Weights of a small transformer language model: 244M tokens.
Each number is 500 + 40 x the weight over its row's rms, rounded and kept within 0 to 999. Layers, rows and columns count from 0. Numbers have three digits each. The size before them is the row's rms in percent of the matrix's.

# up: layer 4 MLP up, 1344x224, rms 0.0551, rows 759-818, columns 112-223
# down: layer 4 MLP down (transposed), 1344x224, rms 0.0552, rows 759-818, columns 112-223
up759 095:548547511571473514521499449520462544503507585580416458542550501544559476519500488495482494459545492530560497507461526469538524491504541565529541422500565471462521556472526532492485530617500558553454512447537468512535463576493458513431505568424462488450560542463506528503464545495464517519520556562482525505489513493462472533538487487470
down759 099:523531544516447470482506449550506552513540402471531494497463517459439489544512507528507526481493500487475436560535484447507535522506579494535517451449542564510579519560557517500583447505445571533449533502479543516532526514483515448543523486559469516559471472472496576560544571512430466535525499483436502555456468460524586474539516457520
up760 099:440476493513510553543471525516426497526474550463522553496468541463564426507496476533428485465484437477559502500463535513469512497557534550412573518502506504546534531467490557593522482562561473565543507483537480594539485493506459467533499459478448521505464533504469493505495554515464462556547535537463503533551515473525471490520493524519
down760 097:463498468458488506512562562448514468461487480489498511511545505462448464527524475474537478517438491508476498477445552503465493508488467445568494516590562484479427505541415449575509542505517511586473570512447604496421466469537520505489506513537495505480536464471493550563473492534500540547483521475548450503525550451532548511505486468542
up761 104:510468451508554551531473439474472493455523472509527555466540477456562468444530497542474462422451540465517567542488497556480515493505523544428532521467487442459473484479589513524486459538487451565491467533481540448546452558554429502453524483542495449511475531500447500461483449462560422553532485513523454529498565546508525574470478490477
down761 111:516591504577514461481519508503504535500496542443489519471534508507481607473535468533520483434498488492489510452508503557467503481505493498496493449507518434501589522549484495554496455532522470508495498501479526466462505511489508504539438549486503451456447443440544563514501518444426541476529515505551555570521501437525474492584419479467
up762 111:504550516518427529499476418518425510491495504486487489444501552534521526517463531442535493513504483508511552494482469454427527522513568469518590513520507511493478524490463448465547459518447476477481499539572448519533508432525520530481523547452454463497511564503473487560512525461454517477549481526489416542454518585467532457569364517554
down762 110:479543467507472604548548455486573484554485545504539490608503528480457464515486515467469489494478474522446482472540454426499571475500556529527588470487561473499506449551558532526473465502457560519455517498476494497504433513470473487511559449583456590492454524505527500500587429543559507479504478461476575505508487447509497467525541537546
up763 093:488424507454539490506505544416515489532467474520545503554494461490579528465581549625472513455503496562487544441478485490492523524492489562523470555504522434472515475439513570480457512548480517453486481506474496463446489518499487489428431476574482521465536454459540523472523464531483578481493490484486486494445523490621544611459528530452
down763 097:483530527501477424447436520412453449517508558499517476470485542479462456461467508483548456519434546502509481549554600418517399434502495499483528453509548484518534595529565492531492515545506470484534476548478523506562497455473518461520433454507529500517545553489482493566531552547507563579455522456495591455534543464556506508535496507547
up764 096:465487531528510520550508554491418518378453564500560445440580513480452506443560449481558529531459483519519439553506503505475500443531512501475539515529458451461493497443494527450486476513516538482495579475538494466549581458489456513468423492500478500451555451565463512506482487503530456461440511446534662491496530463531496475558490499479
down764 100:469571516509503434537477554484486507458475500441441459413496513529561579455513561488469498547515511396462474484555536487508516439510482479512435463512524481457424472503492487516512473489504489469452600497520438524565504541551469472520416470515474504477556503505492494455478507474461501425485460434541456441458526498465472557499449494548
up765 100:502466578574539480532517485466489454457525435521429493495466505519645481558424469433525451497455411563586522501532498472468475522508340434514457453475429456518407448558564493453516546555496483558507493478495581465524496537480472482453455586516535484503556459489458505512493502553500501537489457557443520506537496459538494498522511513457
down765 099:527597510510563464521559511510454512570459499480515476415447439497496527457546564468517477494460483466521483527541543600464459508487490546491503453511483476557402401489491558523504477550483533532492550514537534511560490507536544522492535460464532451520548474517409508528466474512443488491505451525506453457547510535537467445420520537539
up766 097:498520484455429476520557488492486569462456525457531514415536536535534463500545437517534534549471407524512493489502476532551425463494529562444436496512533533476523507510517582505530465555505486529450547466494557433530505613477534489494473527528497467449477529464540540496430504564522503502458530481576491544502485524530546488532464394506
down766 100:525569470483465525488575522483491565504499516514445557520469523526425472515476534572492527471498461443481480447469519412509441503558423462506528523475476468458483479605460456502474501457502576528497439469549512432492505503462523401501499538528511430589494572518468477478467560511516479438471518504525553496542410447519522524476427505551
up767 102:456481499510568462469456514478550431507478414481419565517502449473513478517533560542537537446504497509588499475430537535535532524479565535520525487561538521515570518456527450496540461464538519460495468569594442527572491491503468510484539478548506453496482514581485502531496467510546510467530489551455509497471535537530484574436435492522
down767 101:555547542478440502534490558402502501533580481463504481480511552452557465490587533500477499502529526450555512510478429485481574538484495487513534460448397427449507528485486509531545479541547508545487429412528535534512489460473495481404538467508543505506492441499516514572508523507548444468534499529529517554546526479528503425491433469485
up768 098:516538416460547455504475482513450477570515519543564548505520471508516458485548511478509461523482490505542482499506485521570483448485524523409520507489474551569530490453476424523505511509511507519499467562500530543515470444502508502537465462495487437535503452492399465505485511465528455553483503563555442547500533506527570437546444584449
down768 098:484495461498536500482480503479533515513587474590546509452460478503475449526516381459483486438478492416484523584474525480445570505449484460493430486561493516545582501533531435576440508467547473493493513470529522470462456578542495456490479451525520507481515518489507538494491532452514468512553515510521511503541462475521580457522523489464
up769 097:428473393466530603458439534455502480571472480529509584533500505478593527485513565489524501437450510429510515504504440518461542558500492442478550532537565444501469523474501512478487478410514522569552525518511572489515521523511513523506504590552507503539498456497543502477505512546474521474527585510504504456489453525506436520566535447596
down769 094:463549504500469498509580505484493478422486507512539477511445480542522563482454539556508531480454559505502470472445390534533499554454491572566416478501539524499551473441536569481446581508493500495476532566528460472467557457523451485461493493465527495497558481483490515461465561496475482485510482495449518508530506475512462469522517502397
up770 107:589466509550518556503464510541509469422519454453498544438476568517553478486527469519465478524519439524545544506516521518462535503545540441460514489488406528518490537453452516478538555520485559541507413512532533501472541471490499470515549383569480513493460470435488548470550475473529485461484484491494503536502504523468490453417432426474
down770 109:443483533526467513457415494484479470433570577510507485443499495468498562520430539463446472482544485429500514465535466516545532502540515520464476525534556479468527475587523475476519495474474529522546518521564480517493474512554489501533500468550558432528509493501532540445574506492431437537510566547440483534443425497491508503456473525464
up771 115:442479605480529484476492476538447504521606491514500484574455418459485579544514489502480494515512455545439431521566475466497519479541484490531546495448529508557491492555527492445468506438442507529500563587553493439523493456508528490525525539458498538586513565553470450502575503482523460526472495544503469491498504529514462557540513498484
down771 106:541544452496454467555473512480506541499474569517487434484507464473528460502516486521541471511450453538531458503528590530473487432526491504452520490422496491510559483567428489468514514497452487505426455438524561611466528470474548409435558512413505494489452558522480438547483497514532496484553486513517465535447474462472533516584496547486
up772 097:556590485554473441530486534484497572515469474486477488507456464524509520481561488578489521537522474510472481474471516557473578470519505459492536502536510483540496447516492595500447518492468546492490471559579521543564440499466587455444502504431507530510476537541452484511536514571505596520423538425496474529515521460509532494498493550495
down772 091:482437489366558575450545521493472511485492455560573578433447536484562487534468427521415543476457499441518466515493466529497441509458590520495446557489490524534531486471515512500519478518519478472492580490495498514458476513489487529417523474500512512536552447552497555472513457529522511538567456512531463488473516533481523478470501491456
up773 119:503517572494517541504473544484501511486551469479522437440455530535521521491538467501505483573507442491492460534539471556491496519482462547490488443463496436431548476482476509514494480512476403486506544499521522465544486484453494465556401538515510456522475470512428525559449490575482516520456500456570468476472404536525495479547459476504
down773 094:518573528474480512497459615475452463505568516522578536473526535518453598532538490510459482567476474557465485512518425534505545499528460580399500502556523510436503509444406515469480518499482492518444527494558486530496524569474464539561448527538488526515515488497503465561417499517526493495521474513539477582508410507521466508492450498545
up774 090:510488491502543497482533470440516505518561527511478505565529509474474491375530475572532466565465575489481521521584495625426481505476492496474520438502515484543472527548462553496551537515525500420496512507515460491468462482473480509499479474498450552536567493487459451507509552503499521520493484477476487487530552505458545518448520533460
down774 097:449482501529436558497472499561476532509497484495533458489402473548500550568489448500477546449463434522518460482417563429550554525508522522519443538461495502508481451456520451458472439487436496540485432471474519564485510514521540463523469488542510490423411478536508522528510458517486529549548502473577559488461459480552456492567484505497
up775 109:516549494465452461554561500404535547465489513481483595548465483506576560553593498505497546485564501553439561483518494545534559464488501465528562594470481492525486486431542475509496482531483500430585493516453471470530520535434406486502521494513476512515538451500468522521488484478504548610539499518543569506431506530516481548470493495520
down775 107:558459503538526476547421524516536543496534488452508362544469533526460495527487509587507528517491461481463539499493513450526575491455453497522515537477477496536534521569500517390520430486546542493521564465487535516483467477570502487518496503463498549576375509444461430475484531495595512449438522444516539525505468462530549540485563468477
up776 094:426564550475479536523491424514392599455520499454469503537520586555451481419544515491554486575490550502484545446515405522535416429529555503457514493455468484458452501438458432489546468435519542543468514570467532530506539434553512507495516494550500453592501504491509465503470508535493500499501447474496489414433495509513486482621542435567
down776 096:464439486496548488432450557568511434541534467435540508464463450499473539443485499529481516494487567446570472527509456474515527536515482561451502548530537520475537496443522494530497523484530450525528540511568538502531492515583528562479469472532477464430449489493466566589514408490522503580426524525469476500489483474424471438505495499509
up777 088:535504503587514471480440535476492439499488433514515482486536538528519546520461514463466589456499521508501471557482470551449477426532523472497558418508529456572443492486446512506440455521494431513525464561495508469501499549510549494511497539500536422503576542495489436459532446523482499557615528479529442482507518539505483507562417467561
down777 100:494466465513502520480474538443519465469481508458537543463510533548483495486502451474460561503510468477535533480485441422412455452507521514412578495497451507596466404534389530497505546517475520558514469443474506413506536479517532548514527486438484416514565485527538586578487523435483444631439461474466451536461503534441450482505513509500
up778 096:507544455522503452482446521505528468456470529469485480519433540539460452528528477476462414558449462545545466523515474545576514421511468577452497549529515503553503431482486534510522501552453477539468446491426475467572562492448515532470519449508537566493476448450526494516503432547510455497495460569464534467468465479540510505456475520486
down778 106:569503465527527491460547497491573579528454485486451522567519480521483547561480467513570527392516460572515530544451469441553456530490478528539512496531466539496465555488449540563477512582503590518542511494533555515513463542486444541493485489497521566496528468487428507430487542555509494434506453487451557534464484467524425570504515419449
up779 100:521427426516447428557478544469555451531482452547494434507477505490470526492504511401504483526479492499537502533499527470491522528448564455489495519517549461454548556465522467467424506515482516472535580398530530545518525581527463550505466501543484531548438510535503525514572484469455510556514535508481480489470424511566520414500461507493
down779 103:622495474509446463507514540533475487525468541556422519479492524531569492494605467502518478516468517462456474601478468524510548510472518583496481484542540556493511503454519553436535488445500525525513464492528509522479529531498511498518507436534501464499491454495542566467525504532486472460518494492470509520498558523530515529479560431476
up780 095:526493523547522475489491529517478477467502474485474449487468443518617460503464480460496558474519484499466525540484448425554472510483453445481451475486524484573536628489477542507557499515436497431518498510511446503545564505551437491541485510504505521538541531476461535474533464460508507527507478574436528501516452421450433517448412461505
down780 095:541505531453516486601498434470467474493476479485454476537481501454504450526405486497507510476484471542463499577488413545478519441527572528557558488513554515428558535500581515480541500472481450527498468537460429517371439465466501526473506520470584460487492457556558404542471475470510530517501517443507479480439525505495543482512477540478
up781 095:585508489517448525441557532465431500352497524537511495514463489506531490467508500474473566522520478463529491531462460481550549442485528485544483513538493430531490545470525548507482486509534493553457537480535545536518601498503474470443569497493518477529444492470461501556515514473451481472524520540492532484540503508488543439495503485476
down781 099:434583512608452512517480481486492499499556508429475485577546537522472556523552491485547579499519505466474527460468536462505476484499498483499504513431408507509470530587469471494391521472484488513538450506584467486484590472517475526525492573530478457553452527546491544506562451524519549519460518557554503505579508484496522458524556473540
up782 098:448546442478529507499513545502446419495442546497509560515486505518532393479493483517550505496439530473480467472529481529419502464457524527466479543507425551509447480598437570534466457520494465427463484536504482592486449562480465502533526450456483456487504487493574538481527462481495464446459447453463575591530564570537540450592491488569
down782 102:461532548507475454481539519470467481496606485541583468530516506546489597469517440510385470450522507465473546464574523513469507500482558463519490446486599459540510440519502465543464525460501520515505577487532553492515479490485451481526576464485525472508465547505528545492472517491481465492432493494569558553468483542478469553484497456416
up783 101:467524447472450492470493541534497457460496512498481488508532453466502493564523455532463520503472528474416568532560433460580430572542456446504532487532479493516482482457480584480508509500450439484462496570434489601539492452473538512500579461478474470477523543528506554569559457503516423521496440437577551511559534552563493487471471495445
down783 101:537493488509456539475459488518536457476497459441505532497514493489481520460467525524493515505506474507552477526476531539449562424468499497479484439484547535552421473528492474529426509479483445458490462487539497543567559509525481513520502513480525507457475464532522451478522463441535584525458455538535466500497558438413488498492505442493
up784 103:476478465526548514499470486514494472542561451491524476477464492477442454419537488540487501452562425435504507516512505535472429454525457535496507507540529505385427425467492449465482594392457518518540533570441511438515487501481514541484404506446552524537457526477533560499556527561499462432489488498573456524454497492537478497465454595470
down784 106:467565396471525456486482456484533475543484538536487466470557551461487500550526567442467504459470508506425437491557464529543475490472517462580485536510577455426539516515512444492475508440517519545462464466521509493503538561517537472581494480489478537510422425500452485526507452453534495617514530535431544516524527486468470467528529526513
up785 108:504517479504519501448469515452507546498495492550493478564521533512531512493509575469506509480508426500525490500510497512462501493516505449504513403464513538529503478505534519494415514517502497571526491496468421525496544453470475481428504528394535481491437553490506471525530508510477483474545567577537488466562524476501493479522493527517
down785 108:453532479519499471523505497528568558528543479481512491495507537457487444542472536512464445536546540524585471487497446512554547447532500532555514458435514500556434526509587481476472522441535479520454422487493454460494529537481532555419497577475482570461460515442517515495539548483488489460449502582484439480525553411532481542499516539436
up786 108:501563518562588521498520535516464483439548555475439475581470507529540492498545540495465477507519484540480469500520459470447415421553509447530449475499520449537597453530512518504473498448488466438511466473446535499521523518478467436570565478522567518482556458509430504529509511529524540460512452514522498545536465573572484488462509531523
down786 111:484428405513479594551553470481441462488500488478449516536429539483491468502513501576418438523535464509480461486542413512451440469569455458469512469469508455509476496505471450516472541537525441467545488444466559522449541532485540472525517534512504483462509524527443474442486497531481517491488475420508516520488530525500523527495606587501
up787 092:449511485510549495511501512463469483573499501532479413510369476463469529442481536475568488492380518500447535468536492483468460450477547491478536519585562491512530492562451487494526430591544474473532569410446516486472537549516505504535552555531480523561509466518520521473464535456499520485471489474468449490513457547493479547502552512481
down787 096:495494493491447469468511548487490499458429504493519483527451499564549472496507474565472527546497517518481502535526444580521566535502452438524509501506460463448612455445526504492549581513487475538454534511442522510510479480536555493473553493441488473501497546454503495560504472514462515501540449530493496527525504476473477520536515480568
up788 112:487461525580575439491550493418503420502499521538533443509466502513515487465502520535529436535476482459487519541503546492507488500529471456492509481507469477483491546410511418452494504474500551455445543517515441519516573500561569499499456546474504489495520480555498525514476566458462563449478421502456459499499499543523473563449425438506
down788 112:485485520519548513450447496490567527510510448545468549567555520546545561433591506509474545513476563531508504521477492456511549453471555492482510554415489516514445472467582469466542466513513532521564520529505494521478519541530439441530533551479408475480559471571518502582522516437452531547496494477522430530493426556453468500512518434528
up789 089:501508467526558461481512509517536489484440588543492528491510540467592518520484504453558524609484519483521547460498492498560501549523544466587518453482501536469493563484432513467546510458460510472436492542354449519444565482562449545516436453558513525492462533462540521489512531579519523543518567552536466561501474526480534533461546557495
down789 091:480451501542535503487468467565463566609501486506534475564503464524558455528523457542409430441470503526488511485490516467527491485567506544536460528415503529481568488513504511484471528512453481561439429494502579550562475528532510477423516507453499449469484474514445453491527581454442472476474490459615560545556451505530522569589484519572
up790 096:498497475490506535364446556464496452455533547566467497541480507491465496543503525529483551553512510508557504477497485481491506456506467511503544537493497475550525478511458465560477465459545465487507489565508488439458474628500532514535430516474465525454468504519463564471497512479499506543542502466540457455441467515499539441499462601477
down790 107:544495551459557482532566465446529482462493462498356496508429553507489492532486488502519442582500569472598433516535514532467544452472519516540503487548525525494521454552466553510483522529479553482475459525524483503516530545471518491420537413504418512480513525562454514465553496470506572472565484514512473505444455520451515559508463505452
up791 111:579484527503535494559521484466577450476499465481485556500561473472535450538495433499505503443585432479576512513482499535512603534513558512501460491456448465524471547534493552489438516413490492508570446516527549519466473482542518455451503493469462480566531461504470386551468485519468509520531473498515504553488435559421460572470498462519
down791 098:491475514553518485459512522516409437588500460532497494470463515543507445499503482477513475447464510519491453532457479468473505470416449432516452538506450485531456459468524485508526463530495435549486532474562429497451500480494464526562498506579512506537431513528422560503498508545496529488468467505492592593514488412505472519500447570528
up792 097:474501494547454499436569568479550462494452525488474516485477475517544522537493450427530439488484496506536556503417527522519546570506565479437467469447505429443474514391503488490439525527513488489566525570534517546503463587524517460481476474442488508564427573532481502440549514399447524532447528420471476463578541548500588480467494544487
down792 104:441483460476484508455549545547564518456521487460503568543506530502519438525594543484518521523520521500486491558520470525460484521497501535511553531467499491456454513470534491451524568558505522474489490483492507602554469503511523454549468457507474508554482527549452499482513496565461525490412498469486475446567532530582571467497392542473
up793 115:519508608482458578527474547523565512443453554478483472535534515487478495502465458543410574540574462482545513496540496533558450465510479496509524588420503560412548535498514508506473521588490477503572510456482459452507483496446484528481472575480485498600524487518526563507516508540490505437556501441458523540534544527541549529535581513494
down793 114:519451520538535494522508487525477552507555513527459421580510461554456423469488487539550454485517492423431515476504447466512559419540590510485516514407460494497482461546538558513528508521519451475465503520428539515518462453476501535503521572462468590496412490551489371556600482467496473485507468453488501516516508491513534558542550515493
up794 103:466467378492493497502509523519508548450468481501484474478494496585479460486469548519548515570530516534557451532517535481489489470528505545459528527523525430482546557446506455428437523475540487494461471524533559584498463475518518442444511533462528528533473508523425468503513532478563560574524557449471446524523509510496511427505515553521
down794 100:548475463572437486445465519557494513485554437476495582569581436475482485431541500463446450483505525384507588562488553520500539478524514540460540515459553503494489451562503474509467480515473469516443463483428474491509432521488449533504520557530530445533524569452532486498525420562499514541476414517481513491435518455546459513441446453431
up795 098:504504499428474457509626552511510554526476574513497503559489494492468534555476481486498471496491513459430526552535482500532530508533507497516444398562474463499522461406410479501542488578591508520537522489465535501604541568523485490471469468513509480545505501434511439491485460511567447483508591445506488497484463456465479477472456471566
down795 101:545528492486460482520544476460494539466483503502486505518455545434443527442405460465555493488499460493526559478454503584440469500489614455421487438485514524518468566526479465498480595540460434460508557497452588488429477508491520483507441555556512452476483520493488429551537496542509457460460464498553518497555470488464501474444457509503
up796 109:468521516469549520464509436516511482511520493546469486470530523398405478365515546489475506496509481454509454567516479511529441531460509523538425504492509535467535441462480447490443514485446429476454507465470522477490471449473427514453472466461500459515461443486480543495575552481443532421520530433585534517519484533538485501495534561466
down796 101:414552484520517566495459449535522461485414536530468530555551515423550500520470477457514517463499519516513559520514455518566471494544420481522469511556523474540533460495477475510530453498495488497460480495499551526517522473434451470518497553538499496516529484568566550490472462593472513533503513538524559458484407501425541495489476449495
up797 110:489556482487474389458463481481550449463484495441504475529509538542495442551495520485527468490466567547562555517465611448420451519575508458587487476451514487516500478457524507464534480539523583478474473511508410433517494485472476511560444539534540433530500511507498439617523551527592475519494504500540434515508515487468501482544519515469
down797 105:570447524541525537528480489596505436480447534568457514477511491522477519478502541530450472552570499445533513512466495562432511498485553496445490525441552493536546535454522495517510499513471464452449492510543545502520516499589555452503421533550465425485470564524553479487489522449429494524431552549525508459515489473544524524505513518514
up798 102:422511544526450511525546494434501507504495478506466542473529536446522554539466493515461408465517512492481484580479473445437468449506464492490496470480547436465510483434487453480483474431470509513520494450547526504523437534454528434449583495468511433507513510436495505464525465516441464604419511488407510442502553553528529441487470460617
down798 101:483536492600575448547497493513505452573529502515465444552528534402465510480538542508482415526524497458530465507557487518507455491379500575497553505557526516484510412527496565549515559421460577539595470469443498518541548531544510514463537458477489543425512482514407479488424505497451520446454543518547450465510465474494521470531470463498
up799 098:420470548574506491535474506550430497444555418447469486552539536503516461446480492491527455431559536540516553455544501485572661434503600518545444511474576457562399501414567557484530564495465448475487583542512499469546532537502471535475504477510456491427527504560520509564540494489488495506545464404472487521519507494470471527547470490540
down799 103:455481434422575505478498562508511514468525443520505542491488495478514527463503498527441465447508466525457479548423548504567571560526486540499472522487496546490456531576537453478512562444449520465485511414510532477495487541504537454543536546483489536489514531474434441482475528506498539502519442561448477509518551565459448430526552502509
up800 097:453460439535517459524513556528522459511480550482537521522490492519487471493471539527413510479563520516505534501448559483485476493500561494559532480448486652463472541482480503433468491511477509471407574476498514536517501500460501464488474463474497539458522436468440435498496412489457604492493480495493556541517538482545487498540462534575
down800 095:498490438547491517523535487485479504445510407492520473497493529503561537509407511548589574518513535342542518492492479494471618531525505462469485506462527492465451541539544557493455527410511501440516515476452494472571515543491473468458515479442472473485496602498500610516437539407532517463544499470434478493501473574505525536495564454464
up801 101:531414495482491494467445535442534435491495510527473529470525523530540497541543401505451409498471530515515467505537549446569516513518479514451478496526515562572540571443454461487523509487456467628561540472478554480463493498521422500497457566488540516507537481467488470456515495557512445455479474509422495483511423508432524505480459492469
down801 092:437545483490518511436532516452446473547479503504553472457459567423486459452511525561602492501477543475445572536474502571497486543470576479463486536465489527515516481550494507497558422436535428493498495474525511490491462522550534540545503481553486583451451499448487532524546455492502521546527500476534506527508550460494486529481429538436
up802 100:569465513508455525528566519474508483503454462529535507497503444459466497497510453520482471483528432505533509560507530544545496482544458534442482383561534452505581501545476486478472535451510562484506510482532463512438521491489550457435453538576443474420423450563504507506481547488520519509483529504489498511487541566484508479529464452494
down802 095:432495457495516496399615546521482478499501497535481533485500523548573494464473529515581488508524557526485481485517493500500428574474470432429465503498495506528456544440527508517472523414502496535411467506570524561529515475546510470523514442475525560573536595469414461469490459509497483506481520470467464519477441464539466481562463526492
up803 100:430452463532477571502488493525500437452478516481507566427478434518568439539505450474585473421464428471512494517523477443536476475506534556485511512525486493518484496546481610522561462510463506427560480517519551487475528475582473491385516471514525535558503449438518497460471491513498519469511485482498490449455490479435418457510462524516
down803 095:451478513533566498435458437460515523534452513551465465429518451509573487499500506515425420433536468521460484517417553559477467476548487472492525521520462564538541500528439498496512453489492525452501470481495515398488491466483492475508488491509520462489475491558466442559470604526470532461494468479471484540558531515497527550512491496506
up804 105:486504486517495435476535447444507580521534510535468512559541456483504549454484543562515504534466486495443452414546413542500462483535463528484493527471482538536508507475480486518510543504505465553478481559501449450484502554509424595482489554479494508469487436413485456481524491556533559471548478508507562542541517484523587513541468505447
down804 096:535453447475557534455464488536615502477564505465532468474516469512512552491425417503502521485496518535493466478505518489506558518591493429434502492511523511475564502503506479502496474468567532466606492454553510518556523531424528510511539491446490525464496460459527503452513511483471488536457505521480458456490553527500467444517579532476
up805 111:516418490425489477465510543481559529548489523559512531474458485487461471442530485536530521584464477499454541562489490548509517531541577523391411507569469507472443467438473571498500490402443520549542486460514496402456485482562497576481549470438478506539506425515475515485506548494531450515490511517476384457524499491521517563485486495485
down805 101:516502516501490530526473503493441538540522545478429524523479516552464566552501532526573442425493548490496530476510484416506473483507495511543497542516485487492475529511453517498488526553499507537437551517473483429415502466457464531517518558523547432580549467448477464503494512483442489495512513492445461564543510506477513482450469497559
up806 114:489462476451532549429549443454466424401491474422462522496498574519457531539549515440485476478548479575542572482489439431554474540494438497486530480459463503583473458497514568489519549526532484537513551517473407481543490534457529463450483522427489459543479462433528508492486481537453541502511509549468461523522500554497465544495514526473
down806 113:477499517476463543510551488412486548548459543404479491479550451578477556495510435478499502437456480551544478491539538536461486481518524563487507498514538532545385517494480469521503557458467528534507493531518458418489458555427444535467514469445410467525535442488482573541601560579473509430517558512476544575476478498455509491566548570481
up807 095:485444526438478516501562531504542570459458520455461510449485452473465491440501492604469556468486495495438430507538497499490584489511504487478500517462427555517411516501440516538537482456536483501477468497449477516497480485587498502426537522442494537504463431459552412504488545579511544489505564481478473549451559512525509463481476453505
down807 093:478514432480505520559501596542519537458528516507553456493522549544531542516495489419468498507549488507501458579475532471518464474453429476515436405579533480534447532516562495490571488501492496518437491539503510480549460514476452546536513520438495543558547479529488494511464438483556471488491512468530469581540461553553531448460546505518
up808 092:496582463494513473498488484463497498493560566459502534563543561539536505505570604419501502478544476512520544535487530504539534538583487527514535528556509504550475578515466512514436533550502489474485464541555518485641607481505436539467455516525474514462470473423498441501545482463453541457507516477470494476512483459546465535444546493526
down808 095:552489494612464457454559401514454502424497503503526525497498546465511459521469532450447518526533423509474515493425528565549539495517384488470527466505538521420508472522507477492460499453521498506510528512529555508495505495582531529504512567482538442491497446472502494495493504480560516441483491484556531572545583510540579482473540479485
up809 103:472473438534486468491491504505439526481490453413546443526413504484486503520473493452498458415522454523515537518517426499475496494508472564470533482524474461442507484491481493552457490489481554526429530501440495419481565462524444577470515481478482500496453495533522509494492488485489363477524490520581526579582566473527526508522501504527
down809 101:421529462547595428519498494507468573512427465475486455563569488496497510514484584467511502547443533456462479441549568464497534447507478422450459512523509546451505532488431533533504478459558513556479551557458526537491441506485480478479501492449499502515536542529477581488513546487492498449544541463429516503477460489528498521466581504474
up810 141:521483543552505492450495478474510454440453466554497461446525441449495496478512475509445577491594517555499481550462587542519505473542535524499533535499481587491496570482573453488513501466484488564470510514560528530486487458437454427469469478457525520470471432510552533486482511516469471486525534511520536481511534488608542527558553503517
down810 106:438514497539520488466529509509429469535387544554506493473437418461499423498601475462514462493549544578443509537534516538484453466583503551552512491491498561475487549479548432528555510462558524467507512497472478495449507464494486569433474496501497485475493514538553505518444474539471531489491480509537528434469486467524492530521458533508
up811 101:529494442587495476494470496458482565520549468546488570496481537452529469482466543551565509530481550489511479496512493487556522451519461566539494500507533484556493521534516432443484502447407545479456553498522466531531527500536502485528508543528471549427523480486503498528538494474532512488589453486463482451476587565528429494433529515517
down811 106:465487464495498488454468567479501533459522533467450569429515472512459576413523486501482550552514517517486513517450501511510490473525539419511566616559495523530431447505506538540531472488442465505419570429472523478586468547525521542550503475401501508509495397470472520518553488485405607582530500528507495527541524468476554493500549513534
up812 089:530474550512467436558566521503513496447435593544504557518478585464500525492494526474488549505685498476479537487520547477621441511548435469545535481471437470482567559468516488445474487505584476494474501508502444477536542533492482457509541483521464545529474540508499467515498515555495498511484513509519510442498532526525520536481516504530
down812 094:432430509456506571503471451527474507491542440479464494438476414551481533453444537463516474512474532491579563483510472520481559499507475499464457513515480480458448408510539554497555526482507508543509553514457508455507520514543542536475478489500490544487542459460498567547515451507511493515482503466466489487497519486509519439467526506535
up813 085:524550463514514507499417477465536520502506527414509462484522504492476533507489511429485507473525504426554544509467491520538493451527544505559430469567553433464516564512448478533512438495521500449472390553469448511573471509542501505430516492482566460494554421500475530450520481531492523504511478564519435529495485557475518542514563593550
down813 094:519516447435463539496545415467510589471504450508463483494451549506510484535471488547535515563512566437517514580493547471445527461498481480481487551480508470462460553535466461418488519532487526547487522535515505504642537482525444502551457451540447500518448597422511529443501452436543479491507489501515471561562471456473535561579543538525
up814 107:478407399531381571455512526480516474535510568476472513516564508513511502455455447529518563448424464594508479501570497488504535461480478550494535578470536559513512434527554543434511508532506502570483459519511511454490543480481493492517539481494512560476514494495532455491534496469552446422461541489546506532500409511553508485517469499537
down814 110:453426522517501429487409555531504495498488511391576497518468500607482450504477523460499505515535464566500491499538513484526464507486441459556455471425459448553452467524499482468505483500529518565478466445513512443514520435462455499531562445469520574531511499493510506508524476473529509407413572531499493501442512489527504478548561572551
up815 108:497476515499549537503568500473473553569507475545537530458544475492521494502560481562443463521569502441500488509519467445547455533502495429522469504437523504482606506483552508488427444529463498468517499496533475434461416447451452603535466422484465458567482449460545472533506475605496524465494515564495509448527478497443586488555468445533
down815 100:478479476535480577563517504482531478453493474455580486464462521489517533444519405513442479502556437519501522552536437507578534516540485534481542491504457489492543625561569510490508540458460496459523453520425489476553533489505463487588522490517449530498498560486468469451487477486521488552499472495519478483485519524410499477523463514451
up816 092:570469516471542526500481524515567488480509489571497427447496529537475541540479456538529540511586507518494540502516544472509491474556460526531482468511555502463518477520543485445473475497529559525524492509556579572453508450471658565457584507556465515526455471472496496512495471558415483431597484439500520429500476492463497483525473512420
down816 093:527485505458551566543455488480508580519465582457492570473496582527539532568494547500431557478504476531516515477490520503491436424508531477533470425508383530525411502567493522474537522491510548439455542516508510498457483513574494519512441525529499426472540535468548539477462491487547507526422454454461606536512513541485455477467536542526
up817 105:487468510468516525494473495555516470506498475426492494551505474531528463553466445588566485472451428475526556478427552437481525444499496493513460486506545562536466505531479475490465390465539517494477469499570437571514462479462478505552561554474470499495493470481479495506428474567415512475533508543574485547407527550389524461435430453530
down817 108:534500493533504544414527509493491498508469510445418426424512460535566449502506442530445520446527486563484548497538452524510594447473540518487445484540464564493502538612463498422478449491557506510471494479455441510550486476445526509510480568505489406422489449526529460469488496496537479501548568469563513538489550481442562522526476500587
up818 081:493490445520479482439459484501529486534435471486461459467438450455491510564501455523435485537448495548447539514539493454474480523539490443546388484463554509441480500510480425485561473511508532532500459535595561499498540551587520466561535476544540481485479531520580505467516432516476528527556569493563473526516511467510461511620478510426
down818 086:502470465564487508433467477433482469535403495507524556506534437547475476530416498485439506521437524545507537505560492462492465433456541414508499572537491511452469536477481506505505481442521461507448515509537512469526516531569495534519486503476520448556521579416495453568539505536509511534485452427502524475551529503499513494523541459539